Weights of a small transformer language model: 113M tokens.
Each number is 500 + 50 x the weight over its row's rms, rounded and kept within 0 to 999. Layers, rows and columns count from 0. Numbers have three digits each. The size before them is the row's rms in percent of the matrix's.

# up: layer 3 MLP up, 384x96, rms 0.269, rows 231-262, columns 0-95
# down: layer 3 MLP down (transposed), 384x96, rms 0.26, rows 231-262, columns 0-95
up231 102:416511560530464502489433529526554428625389585439451506514510440467540501491529456415505445477525473458456461488450548506507474430568520506505554453613487571454506546453528466494524436472475473541456556475549601471523542525475481512401537493573442526464391527472631533526439504442509470446
down231 092:559551449461500522488450516491523573335495480436542527410644502445459492521458426487399587485456524433477516489511558524470543547526483450427568483487513519513476416495500551449533487523537481512585551501558507494538520559532498501479443415551495469442637518423542453451448446481484555473
up232 078:466490490531542497593499495561588527457548461466643522453440492422441470498480471405570484592485499539452529443539499554544492507451548478475544605507475487508499498537449519462363422523451553487533481433540484415503511453544467563547459530461491420423477512484447554523410567483489387499
down232 102:504529522550462531539557460613437500424485579569531508488618476504512395483435558432462460457505563420506626385582548497616509463525507526476565558400514471483506462484497525520447448460515494489473474481538505515541450514508474571473525554435488418486481512530500552448454526443556595530
up233 082:513445483489455502503508470460524547517474477549560497489629491477450493526571538450430488491567479532507544466495525441403419523489462419501507629554494501530507509579638465551544555437480570502403472538486560497535535475549592614493489488515435560505521587541533458536470429449510393515
down233 087:484421441527572505510548500471500536487454571483463473548449472429461586434497519528501471535448518603441432561422520523478536505408560552474449421483510566518525486433518522396365494566457434468463505506483556526484624498566390415567552532496485454510557458438539530513530542514533472518
up234 112:491530464526442492394509472535508475570449505479579401461483447575478459446499520471546477568524459431545513538523579532494426449447512556553463497550504570489486451497558497518575471454506500418460508499451510432472573504508474489515456560497395547541400515578474586402567510409484354533
down234 124:575426496498568414453453515506444519523478430554550451528436557455443471487390453494526495614484501441483533520440619451535429568459506524524498495469547528422483515400467412484540540520512482583578438570500520484504495431527494526496514508451586547605483491571494499570496625497498496462
up235 106:540465507468575452458509524454501531532486648532526394471534473398457490467496549466529484457503510543411438392654502473441388568450529449465462538446484483492384459528429567567406533526464429480477499513559510501462486495466412483531469525487492463484540536482551482488491536550503449507
down235 105:469436495405467555474457552564470499461543365525488484512501498381497534556448522453469528395466491486560475534485461405531470536387414570416487539502493466530629489482519533478431421505534513546497461560500485519419504465526518507503481489592585593540461547595461501530476541536484472532
up236 104:513639547446537573423532539450374577518501458478487458441526590506473544502529535402555437419495530550486558393555369549506522503513455488435443487519450533495599514515539459536406509506481464444517519467539442526457496487423501542497474482569471546435526539467450509493511408520499459491
down236 110:520503458436516482558500504555445524539528497521442467453591617490459494535423478497512400586467400518674509507474504532404640558564526559521462476580502444460547472508445479457484506496478503553544502552475492561528511492486483504532407488459497624513538542543483450550526453465494452529
up237 116:561532473537609504452519498423497481556508541479529452509421436572529487503459439534524528497389544435447531529596537560483519550430514539557518439459443530431454454468540442498526472491434515386468546493465424558411421509423515546571582522486488503406543414599501472475572460512489486516
down237 120:535524485546524546394557503418493494518442497452474507532499467488500446524453591609458465542519540501543460477407508611541490405508540478548599545579504433450434422446587409483422521405476494467413557538470537547497499511502412621485541514454461459472550496506526470493571466503521518502
up238 094:543516542459489491436480659484557475559485533567619542462537497464447451528542544450537461432507480559422489484499479405506549504469543448482450455446377425489489485486474549544526516444569523543501465581597447421425521460447443475489540511509407482541496537488475525507526444420537501399
down238 099:501421499488443486453551467485443451489504404456390493536494528508447509481472526479459571522466567533425517446496468553541548528531530625546426548519507574510513505440505462448540503509478539515528539541499548527608559406541526521506459559485529600481532604653551561518495473430460432418
up239 109:463601525437493612480474498459557457535495558470460390480513468510543409555529557441470370463518464556452485524407543500476569502433460530495470507525521528480514506452490453536573533451583500546467554458484501515472463648520609594573501545520543532522438459474575485528550500514548470440
down239 102:434535449488493458457520607479554440515616440455473440458506459435526498452496493521487480543504493512403461472558499547526414529477519532533530582543440484493474478600600571497505587513462578430606525479466467441468494442515540468581524478576466488472558488419551428475508490459563404591
up240 083:521412570367505437406421568538405487560519529511522449570477435552547477552463512514451529593523524488497555543444529471466456445447522551528537481418460565468492486486535561502506474535507511510521443493485597454410390441439590530520505549511574446465493493512450427468459566459555562471
down240 105:465430412447417446460434531467550541546494484455554473516525483490588499464439388468528487530474589477572556582466574521430436495428508585507608556469543514526501487485522501572476520473526488493524505493503573508479476461476546484473535547385518549593387433609530478522573507486474506421
up241 107:522552507477548464503583540557441516461516487492494493607437495477460512475556511604547456533532540389554511540547516503502452424469491465557480516443399565466548418449491488578443532481440415483560558469528566540482490537500420491447513511522455476467638438516413543561553518581443405485
down241 123:488488557469507508553531578405537505479524581514479471453446526545451463464537355514552468491481486503470498427565550471460579478502524477491543471572438547591543543612505507491434545516516427535568504457625468491456475511482479487444447536472483561516448451521372631589480478506471456472
up242 107:462443550560413474535409477465488493473511466495461533504529509487502575521447449484508507554497524558490488508505593482587408425480557493436488405480475427446496511527463591552374451550493481529525474443486549482367544534420576525515439528444504583534475558593463571510419512521471411525
down242 104:476584543508557437505541499554484572549473579516374467416545418455511541564521561504549472517474402466441451516447477563520443480456542413473501480534550530456462484585485544562464522444522492455525563474365452499564458444512544558519491468471462547479445536374550554423489508469529516431
up243 104:528491478468462388406533545539517561479433408420578452509472388571417597480511523504444537592456452514477588569511470514487416486500490539583497545552522472490446485529515407454406518450508543450489431464551515434520434424546517512521523510524514509471478456503438542475414490416564502466
down243 108:476611470471510435439510527536529505472559470463406463578371497456424580532497548508556426406514560527493471548516509526525448578537462437566463496547533508493473540459463474412506437555522509506485463539472572533433532488456473461391445442543384524541438533458457467498512497553559522609
up244 095:480538485443467485498364549440533518559448507508527511457429450464501489556491546405489455369427449504554478440401400528509523548515552506416555502420420453495441366507516457512490479535535596405428560528472501468514505468460509523512437445542512501463428435501527430491543507497528464485
down244 082:503593532462495545553494502500586517467508491541493472453455518511526430469524492610482460512470535453586473515544524523484478532495431447550461478509541446507502537496462628512602526601491518592487393512577500472462496539511396457522553476547594512534487643428494601473532463498606456486
up245 108:464442525522573568479612476487487516495472517514398510540380518458452566453481506499488545448422531551516559475607447550571505502432428557543506529433476481435573422531417515478488509444438451550614562434511513497557487495433531508433471533425607428492512443504501529499471511464518533573
down245 114:566453580500566485537480479539497497452510510474578456500494518459561532548405535503512575416467436475493470512551574456456375498524406442453441463464500531412596524503402535520580540528508403520525421467471425457508464491489525453454470386493569507461512480480451534541467517481438466376
up246 097:452458526455482514523471555500529571527605481441561575505559457479478530482565482515518425482517489575556490499508555514487514538467509500494519449409397546509485444546518511468492471472565620538474553589502433527514553462504421513524337552532437470556505507468552412544576401521602484438
down246 092:449513538575496469516532527491531511480433476513558463494525514516469470548492508471468532465451467518504437501497456470466532557555477519407509525590553466449418474636544521485512686466417513477426499524549512570550390517565499516435629467483532529518599506550449547529552462453493463584
up247 115:497430487524510355516517461573506543475451507450452566614507521404463527505488410490542477549581546428469472487499465431518426536414542493536481442552487512513465505437473562540470562529430422478496528430487490461481489463557574573513562445566472356513529555418496455474482430516451470509
down247 100:472500439436525570475580569461493534588538492486486489460403568433524523442543547501500519459501431579372475485460498599539507531510522447517475562494521533527469465504535491508511497548542444510503528485572510488572587486511446516458484457586479517423503481378425427551448530423620384486
up248 109:526445519577435474437486447454618566521561489529518581538451493501552431514493459540578441543474409586447490428568526445564467470526583485532626441495489529525521412529488542435507494515539525481588545517512447521489471539598539390598543408499519527505522519478492576488454473469472479494
down248 111:505497500508479430500405391490515520520483500506456530570449444596486457591495506505499433451510561506537514533516516432419451520483525575504531523534417528524603580430563516508549423526508454411492468444494474504532468487541405443502409572465504486553400484533565492486473532483531608361
up249 101:405471534484471435407491455430494550470536414573418470594486504533481565544476454455459481509451531502623546480561394478517459558490491510488456475389515465504536504446499527514576470538433453542555494618594538474534560527488438491405434510459525467503484567563453545459438441500490512550
down249 098:394479551528516500453495515504432410496528496567535528588547452451438511492551496518517533509526501481527474434581458590568548569430514474486460503464477502651467433550564589545473472535520474562517555610572569494555518575528527498443425452460507499452521552556400557573484448505536518538
up250 093:494489388496573445574521555528481535541471473473547507464441480427479484522518523423506469425548511571511458503454563501474377424529474491554449526529545513545532606581496476550599548490606635481451498464477508486587530510545502587590564539467518493448459526494525520442414563462487479462
down250 099:385401607534382556510475481520429572525450492509468508448588534458440448492448473582522557525542419521470502542490419497412546518496575463490520517475493520501460433524570555485476524490483413563477565497536432468488497446417388467515556564510446456524500453464566503444514466409459534478
up251 117:620511502463500507609467565497614537514494537441440462552467437467465460479484475427539475450435513448436530404561489603451529576475393497596528481510502435415471454547473469417447430468463489513522513520495613508437548474475475538457570491503491485425509508433490544498453433438467500543
down251 105:546572478552463599549514576435519589501446494459570503498557455511508501515470513515608504506554545559503495568510441580435464568496501439536510540446624532504380492532492446555598570417554496501534470521423513468537493452497500466472501507438496394496560495595529472445432464584562506502
up252 107:439572458457521531448482492477541493478467491475584580537440519536547483496468572509473498534588465520490463492532476535514528572442537631497530471535497562448453421397502491496453489564427431560557481526446517569522454530493573542603500537433479451427486448482398453369498582552420488473
down252 111:509498450455503547571481538535475539531498498438570548558487415468489540500571574548583580526488542485504509426497426440463386548525520530517478454484510449528405516517622454507501442497447415541514582579472409522517451525466487459576453570402427526520505557383465457465451477523498445539
up253 104:470487484611595492581504592523512546512461437546454513551448485500500539514514477533482516398482495471593509414434514539496471495487460492478576417497477470498441471555413510545398451544492458570477622531429562469512530553496541571609559414471469520495530613519415522458465483518460533523
down253 105:556449584474440522447493496564502498516499512523541480553537441464486480542551460490449482536586527518501548518507473441478645503499456443489480510469589449524601527508526401517436564544493429494530494492457438478494483526476512576524477365398461572414418472402411593523536457458507462458
up254 104:489519539439547551550540578439601378445472529480585521414529381441554510568509595464485379458479459569484472496540455464476552505488483397463488459578446520400453428515499496544527542502522486507430566608513454445534540525532493479508484515490581524511502484500511554506481487434520418484
down254 098:562486533509487489457494426489467498463531467543431452501593552633511457608505446491561511555498467394564539431527499550434405567556484625485459474530537510472567525464444452489415449474465442466518475433495479570466434533437492518491419516454542453470485535551432446572493479598495538488
up255 073:436404400444519561524492490476490509516529464453555471471550577503451499566500574477525555490530451597517548488505438549512501471569497504507446511428503563461403447465568482487559594557453441448434522449560473412613479483586535602490439492503462602535485556493512493453474497505590433458
down255 079:538507547578444458577595524516466453463493540517496434469404587469488449472544514511504408488517620460481460534555456464574515457534492446562580539540556442414486431612503538441501436435492568456545437528607498563448516527564478545468473564546488510478539497481557545582478492489540573529
up256 130:506491512515470482481484530423525497502458473518566508448364599443560538455548546480506396589462533486469503415539526541514516478546497464511540480477522501534443578499492587493540445428444482586487525476475453516495434544544478551600564522389506616497400516379416484491551524505548452523
down256 114:494463486560603489460549528467511446516488621487490416505529531526480576441425501464504601511536522520521543455512437530470495430449493599510452480555519507497470477412518386488485441435470413420356474531492532563505598490484537456490540528500461493439527459537426470514536604487521399488
up257 095:499481507472599449521448547478512511459444489427548494486495440617457525512538580417554512447541595565399444496434450486559370444502532501458441476562540492555546430445586483532474524475506489532449486428562451385518456429538480481452477548474575501502484549511459515391523481569508509508
down257 101:599446512512471570529608499493483428556396602564545503552516458466513400531542577547494505467543446554454499523501493389507513461446499523549515553514506563458518477522543494484530508454567435491444485520458508380455526433562393525484565590523481540613506547481457468496503572440555464477
up258 097:531392413490442466471544510476484458542495526469541583526445461545481606544562568503473448395593596546559545447516464507505506427492465451521573474452460509564500484512518557484542562545584418426459531499558515544443498400550543507561410540476550444493523481455581560440517472479541532441
down258 099:482477521462497514567519497505455452384526613474495455551558601481462491404550529467505528538502482580550588549599522450581446454457573517495489548509422428504471447510477539499433549452459544456514523535508506536558357495552482503549523427556454499494504467529443344505526536538518497543
up259 085:484458448397383557393515530504517563510541574529377463521467543589547469536482579546534489465499539533434527540550477434559461500537443482549472520474519483505382479493564472434458425478491485555504486447561559463532454456493520555564548466531523619462509553495492519532499445477456636496
down259 084:497351486512570505536465443541558495468484392474527500528543420397461502421502430497494421534511535531532500460454469517490525549503541475543388449468505523456532558458454481534472528501503490443498504486533430481542525515518473434446408468436475370549519397495549526440530618484478487382
up260 107:499392542586422535546425452495535576515552363548546519556479529534505495515490514478541393511580447410498516502563506589498514486503574584498507489507535493633518543522496477502514452471406471480472470438474516457453506561532514604459469435451530452483596545399478511473467533431481469503
down260 100:529466483532507492492523556531558390570505541503551463534537594471536493510513500513431541432484502389478528481489467487501559453414551495551488470507490557458602403484386549633419548493453452450569529555479572502605468407481524528491551529471482544606499489452564491497550477519444496438
up261 095:489570416455545574588480551535504418509520402403527561519463515471353556486508512532539553460520477466543564550492399506589446484514544524476461497490595418460452452483560476568537582476481528543462538440462504444501483503405392536535448528446532476486542470534564543528501484528532428527
down261 094:490514497479539517477525540475455530432488484477478475551386582466631575502434506498397468394453446497611529485473423422508510527495477530519516528468558451531517503590426508434467539441435553474559461516471525422530540526516556496493564490554472367561546433479476429516519568503588467534
up262 105:491545556543452524492597508431380598490476415467473440474468563550564539534537496458482416539403352484428461452421562461492524436506418517579494479455547472435436487483495473566555550537531454537454483510462474454465517538507542465583472493454445534414563501500490521495542552569484479543
down262 100:524548527429456467396602426478507417481500487458564479452524489523541467495471542480532572444356456506490582522391562545525527501476513505560468552523462518453509484448581445504492438550527465457539427470473497493505493495534517500474444634483459506415444586562527546584600567558476498506